config = dict(
    n_head=4,
    norm='rmsnorm',
    rope_base=14400.0,
    rope_fraction=0.25,
    init_std_down=0.0,
)
Each number is 128 + 24 x the weight over the matrix's rms, rounded and kept within 0 to 255. Layers, rows and columns count from 0.

# layer 7 MLP down (transposed), 704x256, rms 0.111, rows 288-304, columns 64-127
[[ 97  95 137  91 124 173 157 161 171 105 126 113 129 156 152 137 112 104  79 122  89 129  97 127 108  78 119 153 113 115 114 116 188 158 123 135  97 123 146 107 131 157 135 148  83 117  94 180 143 126 156 143  98 104 118 152 122 133 108 125 117 171 136 120]
 [118 130 117 154 149 108 134 152 135 113 185 133 115 116 136 137 108 153 142 135  87 168 122 131 132 110 157 117 141 162 151 151 163 156 138 119 142  88 110 132 155 122 183 110 122 105 116 108  95 169 138 113 122 121 140 166 118 177 150 169 134 112 104 132]
 [126 121 129 121 105 138 109 125  99  89  97 140 129 140 118 122 163 100 142 120 177 122  92 128 118 142 100  93 129 120  69 146 107 140 101 155 132 165 195 167 108 146 104 168 156 127 119 137  96 128 111 105 146 127  95 118 110 117 106 122 129 114 150 164]
 [160 136  97 148 117 111 131 112 121 132 133 145 137 128 144 141 119 186 137 147 138 146 195  53 144 134 164  74 159 135 120 185 129 140 132 146 135 166 140 165 146 154 117  80 120 145 118 158 142 120 149 148 140 133  97 144 157 141 120 112 161  97 153 132]
 [110 147  96 151 127 141 144 159 121 106 112 133 127 155 112 116 127 127 148 169 133 133 154 106  83 104 108 136 156 145 104 140  93 101  80 160 141 150  99 154 122 104 134 146 120 102 138 133 137 103 156 136 126 106 110  94 143 124 124 113 123 108 174 163]
 [143 122 103 148 100 125 163 153 146 140 157 103 134 128 147 127 100 157 147  90 112 115 207 122 123 109  96  98 117  95 135 135 124 110 128 124 138 143 114 122 114 130  84 123 141 164 133 124  95 170 127 140 113 137 113 105 110 132 130 130 100 124 173 142]
 [123 147 159 160  84 125 150 139 129 138 121 150 119 127 146 123 149  98 141 124 100 123 150  79 165 107 114 158 104 143 124 180 109 159 167 120 152  99 105 130 131 126  83 147 133 120 107 119 143  91 112 150 105  84 146 156 150 150 148 136 107 132 128 159]
 [143 124 124 128  96 105 147 147 144 100 159 135 133 163 133 176 146 103 136 164 123 131 141 120 120 106 152  97 121 149 120 148 120 154 142 102 133 152 142 134  92 118 113 147 117 132 166 117 141 153 137 135 113 129 172  87 131 120 132 138 141 151 122 159]
 [129 117 117 106 111 131 155 136 155 118 140 124 116 129  86 119 158 109 157 113 150 162  78  68 166 150 156 161 142 157 116 129 123 160  89 117 157 107 121 124  98 145 145 129 122 115 135 139 124 130 116 143 113 156 137 151  89 109 165  84 130 137  66 140]
 [133 104 139  73 157 104  92  94 141 183 122 122 166  68 126 108 101 129  71 145 106 123 167 151 113 135  96 128 171 162 121 126 110 126 129 134 115 131  74 105 127  97 149 106 166 125 123  89 122 149 144 121 179 147  97 156 129 158 122  97  90  99 169 149]
 [118 156 144 130 126  72  96 125  83 122 134  79 105 120 117  94 121 115 112 147 180  89 107 158 134 131 122 102 124 119 177  58 131 125 120 121 111 141 133 162 130 135 121  90 132 111 113 134 136  98 140 133 114 115 138 142 125 124 123 104  83 128 118 121]
 [146 121 124 107 107 108 119  82 133 143 112 144 138 175  99 150  89 144  97 111 115 114 107 124 111 154 107 123 115 117 119  63  71 108 104 159 126 162 114 109 177 148 120 138  99 123 121  94  89 150 115 129 114 154 113 150 105 152 114 129 142 100 150 131]
 [118  93 127 108 143 110 116  99 166 124 133  96 121 117 128 120 159 159 138 139 143  88 122 160 115 157  98 118 129  98 118 156 168 128 125 106 124  96 116  84 102 112 142 157 125 128 202 152 139 135 164 133 124 155 129 103 142 101 116 103 133 100 155 119]
 [122 109 117 132 142 147 119 130 102 124 152 139 132 129 112  91 145 145 158 134 170 128 115 102 125 147 135 133 169 135 153 153 112 136  99 204  97 142 151 148 175 111 138 128 149 109 113 180 109 116 118 168 106 173 136 121 155  87 145 105 119  92 132 102]
 [119 135 135 113 116 123 163 122 151 117 135 115  63 100 116 183 129 123 175 157 129 145  94 138 130 129 115 174 118 109 117 110 150  96 138 128  77 100 107 117 112 116 104 123 134 138 134 137 159 109 116 143 141  99 121 119 127  82 164  99 130 131 131 149]
 [134 141 105 124 149 117 139 189 175  98 156 123 129 132 113 133 157 139 151 110 145 145 146 108 115  83 106 144 156  98 145 120 125 155 114 174 150 119 153 147  76 133 129 103 122 136 134  79 149 130 124 135 154 110  90 144 125  95 150  75 106 130 111 122]
 [105 137 133 149 163 129 124 106  96 104 137 164  96 140 169 121 118 168  86 113 172 116 130 120 136 107 136  92 169 102  96 138  95 107 158 129 110  87 162 157 126 154 114 134 143 135 112 106 143  95 143 165 145 141 140 116 128 134 120 128 118  83 125  94]]
# layer 7 MLP gate, 704x256, rms 0.122, rows 289-304, columns 64-127
[[157 183 136 136 159 140 114 115 167 113 165 159 119 167 128 128 147 132 135 121 138 113 119 102 124 133 142 112  93 156 134 107 165 133  79 136 132 127 130 121 158 131 127  93 141 142 128 114 129 157 167 101 142 108 164 105 105 150  94 136  87 108  76 128]
 [104 116 105 167 126 128 108 107 151 115 146 160 141 103 169 131 132 119 166 171  84 134  85 147 107 131 113  86 116 106  87 172 164 158 151 154 136 127 142 143 153 135 151 126 137 115 139 127 115  93  89 118 152 141 146 148  87 164  93 139  94 124 165 117]
 [144 147 123 100 152 100 129 131 108 144 123 106 103 132 145 184 109  99 140 140 103 103 153 118 175 125  84 167 166 113 185 114 104 141 128 147  75 158 140 164 108 144 122 158  90 140 118 143 139  91  86 117 164 174 117 166 138 170 126 109 146 106 127 158]
 [126 128 166 110 113 144 122 133 146 127  95 174 123  91 122 106  96 125 105  64 192 128  97 153 179 161 141 118  89 173 101 125 124 109 137 108 180  95  97 142  77 154 127 130 119 113 154 159 176 135  90 121 201 133 157 120 126 148 128 119 100 121  96  92]
 [148 143 154 137 145 145  90 126 143 175 157 114 155 143 137 157 157  82 153 128 145  80  74 158 152 165 123 123 101 159  96  79 118 158 130 110 115 136 126 122 130 126 138 117 151 106 118 167 115 123 134 112 109 116  98 119 126 119  99 141 143  99 158 140]
 [141 137 132 118 103 155 127 105 130 162 121 113 107 110 109 100  96 119 129 130 152 114 143 114 129 163  98 116  93 154 112 132 111  77 139 129 166 174 120 149 134 181 132 127 128 109 114 146 113 154 111 147 144 119 148 139  95  84 144 103 127 129 120 147]
 [106 121  93 102 115 132 169 127 143 125  99 111 153  99 148 111 137  85 134 149 151 124 153 157 113 179 138 124 133 121 115 142  94 148 111 127 146 113  52  96 162  99 147  69 165 155 117 154 140 100  92 145 141 126 103 142 112 123 114 156 109  84 146 127]
 [131 148  99  83  97 159 162 108 120 124 136 131  97 118 162 121 107 147 140 133 153 154 145 119 146 136 135 100 122 146 124 148 137 113 133 141 141 128 158 180  99  96 150 168 113 119 122 102  90 151 128  99 145 121 120 136 116 106 100 136 154  99 117 125]
 [128 148 109 138 124 112 142 106 143 113  96 116 133 140 161 140 112 106 116  92 125  89 168 133 152 159 153 117 118 176 101 123 167 111 165 163 162 110 113 137 128 139  91 134 112 170 134 153 107 149 180  95 161 118 134 176 118 145  90 132 106 134 134 134]
 [133 126 138 147 144 141 112 138 166 124  81 130 123 137 100 118 114 117 126 119 139 113 151 111 114 163 151 146 158  93 135 164 109 134 145 127 143 142  95 127 117 159  89 177  90 138 155 145 186 130 154  82 144 152 124 121 127 182 133  94 129 155 159 146]
 [152  90 114 127 102 132 149 112 142 112 132  87  98 110 155 176 205 154 151 157 171 137 127 123 123 139 121 124 126 116 142 127  67 125 155 101  99 110 155 108 101 132 159 139 142 121 122 134 118 106 124  89 144  90 138 104 140 103 122 101 106 140  77 129]
 [140 149 171 156 106 132 114 106 132  75 155 141 120 136 179  95 136 136 100 118  78 115 145 129 132  95 105 114  55 124 154 153 123 153 163 151 100 147  65 171 104 155 141 122 104 128 138 121 120 145 109 150 178 136 180 118 141 121 129  91 159 120  99 136]
 [109 139 109 105 125 129 117 102 161 153 119 125 103 133 153 151 110 141 111 126 113 100 118 146 132  96 135 160  82 176 108 139 113 130 150  69 151 146  90 132  90 176 113 132 145 156 111 113 119 202 128 129 146 150 123 122 117 127 122 175 149 122 149 134]
 [104 152 151 128  85  88 164 135 105  95 118 101 116 154 122 125 143 135 160 124 100 104 130 111 117 108 145 154 108 114  89 167 160 165 104 147 114 116 140 140 132 140 150 133 124  99 138  96 121 121 104 106 174 166 161 107 127 116 141 114 136 126 164 172]
 [204 178  98 144 149 110 137 106 152 109 140 109 141 183  88 132 104 108 137 123 123 117 117 157 137 133 138 141 128 148 152 108 130 127 106 152 165 167 108 126 164  99 137  71 123 114 108 160  73 107  96 119 117 124  72 181 114  93 138 152 151 121 136 115]
 [158 152 123 128  99 108 107 113  96  77 116 101 115 105  85 134 164 128  84 158 150 154 132 147 110 131 141 104 160 110  95 150 119 127 115  96 127 168 145 105  95  86  67 165 140 129 154 170 145 113 121 106 106 149  87 103  86 144 140 148 165 128 145 101]]
# layer 7 MLP up, 704x256, rms 0.127, rows 289-304, columns 64-127
[[128 116 147  98 122 140 115  86 104  86 144 114 123 146 124 104 120 139 127 168 129 114 104 112 182  97 174 172  89 120 127 155 103 129 153 158 139 151 112  79 141 107 143  76 136 136 112 137  94 127 138 107  87 144 131 161 155 128 158  55 111 165 141 114]
 [152 162 141  78 124 134 136 147 104 110 145 100 148 115 151 138 130  36  95 130 116 147 109  95 112 125 142 140 130 101 141 116 113 150 104  90  81 114 153 144 146 113 118 124 123 131  53 138 119 136 171 166 143 116 109 130 102 137 137 127 123 124 112  93]
 [174 170 147 138 141 138 150 150 139 162 102 113 118 111 133 128  99 108 134 136 121 148 142 149 123 154  85  90 116 154  84 185 127 124 149 139 126 142 142  88 135 143 149 141 112 135 124 103 144 156 174 127  98 104 116 193 136 103 126 113 168 102 118 123]
 [149 146 124 147  94  87 116  99 134 118 119 118  98 137 119 106 154 148 156 129 111 127 114 121 138 111 115 130 147 144 103 155 125 141  74 131 115  99 151 140  76  85 103 120 136 115 139 131  73  99 170 143 139 142 151 124 112  93 115 138 128 109 131 134]
 [136 149 108 145  96 121 166 112 147 134  96  99 134 124 127  79 103 122  86 135 138 100 129 134 145 117 101 121 119 139 124  99 184  82 142  87 132 133 111 174 146 122 130  91 131 102 127 131 111 165 124 157 184 133 133 108 141 159 125 127 137 127 172 134]
 [127 137 132 104 143 111 146 134 146 165 122 119 121 184 156 111 103 137 116  94 104 153 173 126 104 110 140 153 106 108 108 173 143 143 121 150 129 143 142 143  79 126 143 136 132 110 135 137 108  81 135 163 128 117  88 126 130 148 124 161 113 107  89 131]
 [139 113 141 115 133 120  99 132 125 127 134 116 133 152 145 120 105 104 129 132 128 149 101 134 111 116  98 135 132 102 137 104 121 136 101 122 145 109 161 140 116 135 178 150 104  97  63 157 102 135  99 122 100 119 119 120 113 107 128 103 174 157 124 136]
 [132 175 148 143 131 154 140 145 131 131 134 112 113 112 120 136  49 162 131 109 117  97  94 155 141 134 147 117 102 165 120 142 123 159 175 125 132 136 114 122 119 116 122 122 138 145 110 116 157  96 137 102  93 188 149 142 114 118 141 136 115 139 180 145]
 [109 133 140 132 136 146 110  85 143 179 114 122 158 155 182 172 131 151 169  91 131 164 146 132  97 127 148 127 139  97 207 122 160 150 174 121 117 117 141 100 144 109 137 157 130 122 110 135 171 126 126 136  83 141  98 157 109 143 117 156 111 108 167  93]
 [101 108 122 131 149 150 147 141 149 120 131 102 111 117 125  83 150 115 103 171 181 157  88 102 117 108  81 115 117  98  99 123 118 142 125 106 140 125 129  92 168 104 138 105 134 115 137  96 143 120  86 111 125 128  99 115 121 116 129 143 112 133 157 147]
 [125 137 176  97 132 148 133 125 106 144 137 151 103 128 117 101  96 111  94 140 106 112 128 122 119 113 133 115 120 108 125 128 135 112 134 135 132 122 128 162 109  93 135 142 123 120 132 126  96  77 109 105 107 154 133 157  90 131  80 166 137 123 162 122]
 [133 149 111 141  98 132 108 147 139 133 107 143 107 151 159 116  90 175 114 151 112 113 125 130  81 178  88 130 113 145 152 145 119 147 122 123 111 138 107 122 140 120 145 109 146 142 116 140 116 111 184 132 133 121 109 137 173 135 183 116 165 121 150 134]
 [113 101 114  99 128 145 140 148 179 155 121 170 151 137 151 151 149 109 135 109 125 100 139 101  71 143  70 115 160 111 145 109 106 138 112 123 130 125 136  95 123  80 156  91 141 163 144 161 111 149 106  87 133 135 129 129 132 149 118 117 124 124 155 177]
 [111  88 127 116 160 118 102 167 124 120 139 140 104 117 126 105 131 149 140 115 148 117 121 156 119 134 135 126 122 128 111  74 159 116 105 142 136 120 137 161 118 150 109 152  86 102 104 137 129  94 149 144  95 130 151 131 131 132 149 177  79  89 157  89]
 [140 141  96 157 182 103 164 149 164 148 115 142 130 159  98  83 154 145 135 105 160 112 174 146 118  88  76  98 146  87 152 130  91 170  98 168 114 108  98 137 120 109 114 145 128 138 109 166 127 149 122 160  84  96 149 114 145  96 132 139 122 114 108 161]
 [ 89 125 144 139  88  72 101 147 134 122 121 101 145 116 100 130 104 125  97 140 128 116 123 124 152 146 129 120 132 162 162 151 145  94 104 118 135 176 111 118 121 173 133 106  89 144 132 110 147 125 122 119 119 135 130 138 119 124  98 117 138 116 136  98]]